{"hidden_size": 64, "num_attention_heads": 3, "head_dim": 32, "hidden_act": "squared_relu", "norm": "rmsnorm", "norm_place": "pre", "norm_eps": 1e-05, "qk_norm": true, "tie_word_embeddings": "early", "parallel_block": false, "extras": ["some layers without attention", "shifted keys", "gated attention", "normalized values", "a norm on each head", "capped logits"], "init_std_qkv": 0.0445, "lr_head": 0.0189, "decay_shape": "linear", "max_seq_len": 512}
Each number is 500 + 50 x the weight over its row's rms, rounded and kept within 0 to 999. Layers, rows and columns count from 0. Numbers have three digits each. The size before them is the row's rms in percent of the matrix's.

# down: layer 4 MLP down (transposed), 256x64, rms 0.228, rows 211-255, columns 0-63
# up: layer 4 MLP up, 256x64, rms 0.219, rows 212-255, columns 0-63
down211 101:524474502484531489489577477461457367574496418591523515438454507498425473477431489556555524517516474448478561504498564537437494443449542510457496462405463482502428456484491404382502522519533611
up212 088:479502580456544533456432485528510528463544388432526500478546543560547485494473416517496441630435542515540465512448530462469452507406532489528478547578571540507545511590518422480449475474381473
down212 078:547504515374452467529434579468443531503461496457615506561535540535453552519467529397513505482437430541501515504443515427408483456494512573531460511582502509547487530459472489597585589483480448
up213 102:449507462540495572454438437467498427505465527515445463595505550575589427509474419475514634441461567497569541506474540551495540417461502519503414465548480479530518517493417500551381487516509471
down213 091:403567522524565521486509511565475456472432432514490425546499425462384494544628545504549461537494525501561515494439521537510552527466398513468549440568483442459479562499466584510488613505475513
up214 101:524497602465534446498531489525406482525503520411494363525511485550573512353495465572485534478520509503474495441451558529547513572452567579489513461575511556446499525502496533594491487440580493
down214 104:536521581458491430514455461535446571429501429478504595505499440450495506563547468404473531447510511481468597536559504483482491451500450535450536478517489489516418380416480464442496532455358538
up215 086:430464475507541504520457477453530595558485489507497515379545406566571484503477511451529625441412478432575554521555436449622480483491517502484456502471490535536479521508491481496447479469465620
down215 092:461588530586526515444439515510517501438396491475514519512449593454482585438531434549399502443458554425505547562415482477562527438525449410506530478460419577492523495450499477527456546531446479
up216 092:422426530574480487552465577468489534433544460451466502524559460573498466478621514471471530526476532454490556473458546454457345476522446542431486598507417521440463508513408549527478461483517516
down216 084:457519560429448482461440548488513545450462467530611496491519481496381450481432459465538464474483460522415555526472498476397518501476588505488491449502478483479535344554491432434398449527492507
up217 093:409470467553560482448416486496562500507435527449463387536461401513533563503564529557544547544414543441514521505420537464552483466446447553428437542447537466415563521491472433488442513487494444
down217 087:520444496466552497519519484461542549540389532459514373523507485532422437583566555484534490471572522469508458431522472559528454418438457490477525440419497459428494380576542526498454567513535450
up218 091:535352516477546498459395518477505580570557496525478501422514482589527534512521464579515454442472441471509510528543508436465414456512466553555499506481479401499639567493499498543466521441556486
down218 083:445505490584572465460493385492563535437494523457439597518514444538469502577509391530426409409449485477478609560502422484556469534511500452476448521447548493511586496487509467478522490474523439
up219 085:489507539508484556496491496480499475518450369534494473567529518618555452474517508507557455578544429452494447507472538493484550447435412438496533471561426467503598517550470519405492357534539483
down219 082:546575440522436533516491462535520468561384451522476446572502391512500599533517519433516399483450519438486392553525493514466555457482404554492545524528496507475551489573523446515539602457475512
up220 073:489521484503485554479475496549555389547503440447488510539517583502559515488421381566536486493462502499484468457424526581506400579571485401417528526472437552487435508588456482517523520453562553
down220 066:486451466496512490547561466495546578491455495488525494438498441548354456497510555499514561520476505498501534477537486500501532609480521497538456479510489477463495448526536496445511756490495485
up221 098:460447460585609536473513531434537449533544524456495480455498529501490441469524489473564498581468562492518446513485459601449407469505520543476432595532514442411539518401533559471539490569582578
down221 086:590473537548483524511456516568450557446516447432591481558514525542605553517503581507465423429594498560587563544504529542393568507554485544514475433437511552536483540531526517538449484470509439
up222 094:497479420511468572487428583576517496494536508412426470469563431536546580489495465529563478402467505564489511445527506526456599508518534467503431456428503469476463507566441500440441486597609459
down222 096:494435479459528518553443454486484553546461622398553478465534604527506501497553496563485502480553536542498552467427478547484478365526454492494512422422421452536441498524566546496489515432417558
up223 088:486507501471457415411459487489576491498552489445516473489462498559568563379558487473527555561466549476577579501442431398425493492531507505476548429477456516471502561408448591500506436463550443
down223 088:495500484507512459443461524521480474522454532581498507514446556578433579544502555485409399485525413431479476576517529531459465473502390576467503409465524564502465598503487502490597568467440573
up224 095:478480483557558399575593583493577575579531453506418421429521479507558454521496472506527496483453515512540545449474497454453531458439540489542453506522462422447420489445565577486451442444478416
down224 099:583481474522492437527500476505529444639527506496495541482510499470532488460511475490561520477466565517444516400451514500500560520508488502404474540398422395543444465592514443615572516471472413
up225 101:533440573458504554508533555479422579410411463500424491477517472552516550406475443540542539550517542495543487549598568559569452585540540459452453489492576469462472525509544503448497462492477382
down225 111:421482482446477457502447425498497375539567549491546568559415450509496553464504554475471389472498555396470535521563494515566472497545495521472520487421486427453540496527484484499507655538516460
up226 098:377481489547530514474405496481420561543516446455435348552469458506511488525446493453564435518532555463419477583520559541495484506547551530534465542484550467514570534538470551576468519574547460
down226 106:494552512471529476552546397485558452399483471525458508523493441533460462539543439476466456472479443560543590589479547489515574412560509502432530540492435489545472527455370533429454390481495481
up227 109:487435448477541562500461547514547520430570512548488417503565459538502527480518518490465527458491591457483407487534513522537473490475464418527400557492581517537444529479387594467558375535564448
down227 109:539502492487582508486517542577431522397513432511423562494544505472506465535588524505580494360539543474558434610473444489420404403544518563504469544490486488542516525480465506497532504487561535
up228 085:397459555559521428520544498493450615456580490455448465507448537568511547520513515534494472453427580541441508494554399497481367453481512571562506515506499454544480503573475459463554429490523570
down228 089:429533513648462427491505563454512520520573603503462412559452523518391499566442530495519508456485533426496563408509430480455517429503428530486506521493530498531439460519523541495522401450505540
up229 100:456514504518543470482458453554555471400477540370459493512562498509588503413492467459583496504461418464545546515416422519502540469504578449584491590483419531489521576488507589461509450507509443
down229 131:515492408524490455479446505517573485569592452521515505389499531489449512493423525448523396465548539514467642555500414436538468544533542479541505545518554604505475472453525497498468549473450407
up230 102:431473530471487443559465575428413550461535389510524478489540467550564498418513460583521567565499569486475571531411529519539479516461453536547416476557470497457478552522554457568469515453450396
down230 096:448489513461478530496544607392454549514463448527547429545494449469502550476431461487544514550573526583485589504488482579506495492514489527497493431545417521470425407491616470499529469413404536
up231 103:457471536597540582508534474517479451440450577366465468510444466486533530517537498536515536494382509421488579468484495506482448524422592437471508610532462468506511515444476584537450441539555490
down231 102:551491561541538433480539470506508491491517562536548503517521515427459558598463469569497526494579437505522494512470507552375463434572425519504443486383479582493430393560444487564516522423467495
up232 105:559474544467484437502492450427486418464499420486469428579505588514541468503537479557551492531429419500547441438567551536497516558492391436480458497443562423425563578532537499480426472520443466
down232 106:546524564576455418501550579488530437535442496501584501521469533435579555541566515582506489478575543510504452447487569494576500504452450572470561515452504522603467585472532505482451470490414396
up233 101:515394515486521519544498476464490462404566488536433451392581402501518489461426469552530632430526473513482468416517448440582402548545501523540486524484497469445481510544541571474451495527500526
down233 114:477550419561545460588594473486517484408533504487484457500481428487509486505373566538435568505523495454490483500533508517485466464468584555573484541457443440414456416499440546437391474456469524
up234 094:454466500537548484503526577476410437502454499510442483478492518474533442506414518454482573436462514523497505567409537505504460615508460560464547549497615396522459579388512497528559464451560443
down234 116:393501447463485416382435448503421581483523480508547514527548550476497506555511471564601432414440492452428536500530514461377499539501537501428441535524492591432479523513544480526509492497487452
up235 098:466485557449538490532520533491554447416585463468385488519537582512510476505518448522560515517396547512437468469476501518614474390602469580469502510475456569463546546472446504537558423553488526
down235 106:467469417538470539546395544518589621483544519502650489496543505434498517474440541549555441469491413535543465513516501463454518515442545454497466399402489541522495467500578543517488499471554534
up236 094:522478437494558484382601468591528557512465514523467427483490452549530527540397483484529581555501469531438506490513535470487490471551526606489483582560573455438592510517436458538512422489442565
down236 092:465497514529461531434452481525559597576399436518612580473443539509488555498549478484423490452546541492526477454473514530516425405511573455496519456459428493488510490571570593569529593501529516
up237 091:499409501585495413419512487415541539517575542511484451486518568535581525502485553591425535447440527502587622505478546445567532470494476542534511449442528506474517529563487569507400466524455472
down237 088:526607530521432552499513471533485470480393509504526445499389440460471536466449424485364538490440521522466542526528553403549524538467449435524485493576422427548447430515478507487519485421472466
up238 100:505430440522481548504450477474522563537487557504469455441599484528540626550541492518515565531544509487508457539476542541499417435504571528555539628529547458552563506563429464584487438579448537
down238 092:464461491570390514595470573472493584557534458516506491438520472538374637534537513514595431421525453488470594482462472498492457463450511557563462531492503560525524467502547544444472518485472480
up239 096:465470453596471501493504478519465534559515433451430384405478447502565568517507517516476520494510427480518477484569620478550429539447444466571528558511626520477463501498424496465412473434514517
down239 095:428575516482567515587528503556520526441465503431504425549509606468529548570550502557499485561554434513494509496451537459510461464529417409468531518456493536535518390449371517504518582514570470
up240 096:539456533488510432517436515527427434488570410491471466462551542529592489510495509549451454502463498569454549529496434455513485578409540410497510487459500504453435509447417432562634423533496561
down240 096:571566414543525467477512520578486545520568471579470492570485474456414485490523538544451414464477506532377505547544557539437470473511467515476551458510554599403395568482554492505548537527470452
up241 099:513448475522551409467537421514500473470430538475499468408477462490534471409489494453566515447500480556400574542502598514492472514373489583432507548532507470529449554562504571503556526553411550
down241 097:456511489451447437470464485423470538519547418529546446559561430484422552523449520542528478411512532525523503472424554463396592470550487451524534419464438455538588537536527419573449537539517444
up242 104:452455474577487444509549475548442601465531487535448378456511549573532443489535532502544439559513502493526556553449454420542517437479597566549522612486569480405457504490521513488497451583506488
down242 103:458471431561493483473474443522553546537495566481448532481455567552432516486501565564464469516522577496461538510470492457544529450367473557500486598490531507469371376571587489444456480472485523
up243 092:488334450548480386474510470485526440453508505531457478542583479509494479363505461439555530522457515441418522514482520527436441502426541456577478507433557551530521535496593535537530530525504488
down243 082:476556383478529466490521576510548495485537461551480535441554302484514523543477505467482510500476494545488560499544444488423526521569585498486470524490531507422514534507560406490460609559457474
up244 101:482551572533564445507454555519442403504501552497489476503516490475543446452479436521550530605467417523490448429496513521534538469530505527591516583494581526427567600451519603554492463479588560
down244 107:474531578452516475467423495470546547475527497521541454501508466537401509495480572550478510497461526461513587475461508411512448446479528466538612477599586404507489504513518399390405536502457563
up245 096:356442478515504488485486525463426533471362572521465413498441475523542458509504484454474508471468527532447572490461511378502483441463573432568493552532522456454406502499525535604540496499492477
down245 091:509545485428580550518508476497481482490511533430468425502508530448454464507516468444504479526529450466565556535415492563463572488445571448439465523546500555527539493361446535423484648452421544
up246 110:438491518562546459536404528538504521448374463523491494409633435467556435503491442443507517534535523501453553503555461475478529501542448594466585484468493478427583489472506557487585423529485510
down246 096:525516596501553542491611518450522454546620518457585433502508420492510497434596466443457445515571452471448482499490550499483529478478504552461509511537425418457481507504540606476552614472497461
up247 091:478453484626479563569491421423430553508521506529497459460475463558493559463531480560451540557510529541424486517482507507512514600440533570459443551434543420437437583424512495516514467579575536
down247 089:518541507521434512416507453551617488486446489460597536445477437387454565564508476499512517529564527478444401541477517520420499591517515469517532480517571473488481524480529460479400598490585447
up248 103:477485598564489486499547520467430426517489428364463507467462583483539409444443526476451516507516484493512518509549604552505439500506435550496559498573505451484570555449607507556509434471425470
down248 103:507478494554433486471495441467448517563555549374501519523460477442480582475485544527428446461511594497497510462558504433490389515461482444413508567488404552428500487431574588562513502491482557
up249 100:469519485554504411488518490572490490442486501402479536573583456488601484523494407402491489420535531498566539421421513579520438535436487401509457612531522496530483522502560574473526459495488479
down249 097:592571485563481482645410569506489468475492511519536475566484480529489492471461505559436479470461519357480514421461554542511501479494481592499543444546571455552549521606468472500514517448559461
up250 110:452473572592526500512418492453447491447413524446443521444462410469544444448459451474437545565519542451435482533540533441526397472542535576472526533465515538528551533436457492530591414526527428
down250 118:542519466438458524516531491543496533496591391507531514470533455467552521508488565405559550523631495425501498545530548444437467483544533468519489400448482537462483571491502469627492611453551489
up251 092:516488518530548612448553553535503527517486535495467538478563464506575580542527492499497576527427480529426522391447540576507557490368545456486547432492447515518446498512442536612449466524586508
down251 080:462426500498537513557461517530560443553473482420526506448457463467519469582481500490529473509525427455550569429576507387457419533524597476592459468442553557433593502517426513563579511482460493
up252 099:494466515501544442547422562425509446528594422496474488472460497491557548462544513568552522518482490439526541426618477460503506551484445462484521505371611427488486536458509539472420437513595474
down252 096:512487567510494497472525561503425469548460514479411516489542548377407468531475424536523488482565553497405466470535490490473540531522475502515452558568473570621484463468471479424520639563448471
up253 099:480442513434600518510472493439497532492489488489488447421585465511536505516449502452459616489469463584475501474524489393522549550373492495512556529511564407519410516614425535569504504496480524
down253 094:477496464460523433481510488545448508524525494523498543533491510425399542489494482480544491534573594477456474412504415532391547531492459528484483498415462490508576554525474473463435699535525461
up254 099:498479563510545509467497468471468536555592529490495480582462502580529441479532426584450463586456394578523442468529540501533570518487556461489483435382494493434482568582512551488412480507586490
down254 113:498497429466572478526622432447590546548589490524561518446448483516474535442468477426470482496522466546453419625550499552478485504477516565519466492554425542423449427453520545453473561544543487
up255 090:506478528571486443443410589445472479594565464496485422555445470523551486463430488476450480516504576549541512406402524528520473483491423510501614448473500473464568558475485501426584462498524580
down255 090:593566531528379430481500371553609546536532481492436478578482527441471447530561418397493487488471498477496521514445443532563487435485514467532526420551506467558497441542554451459487519504494475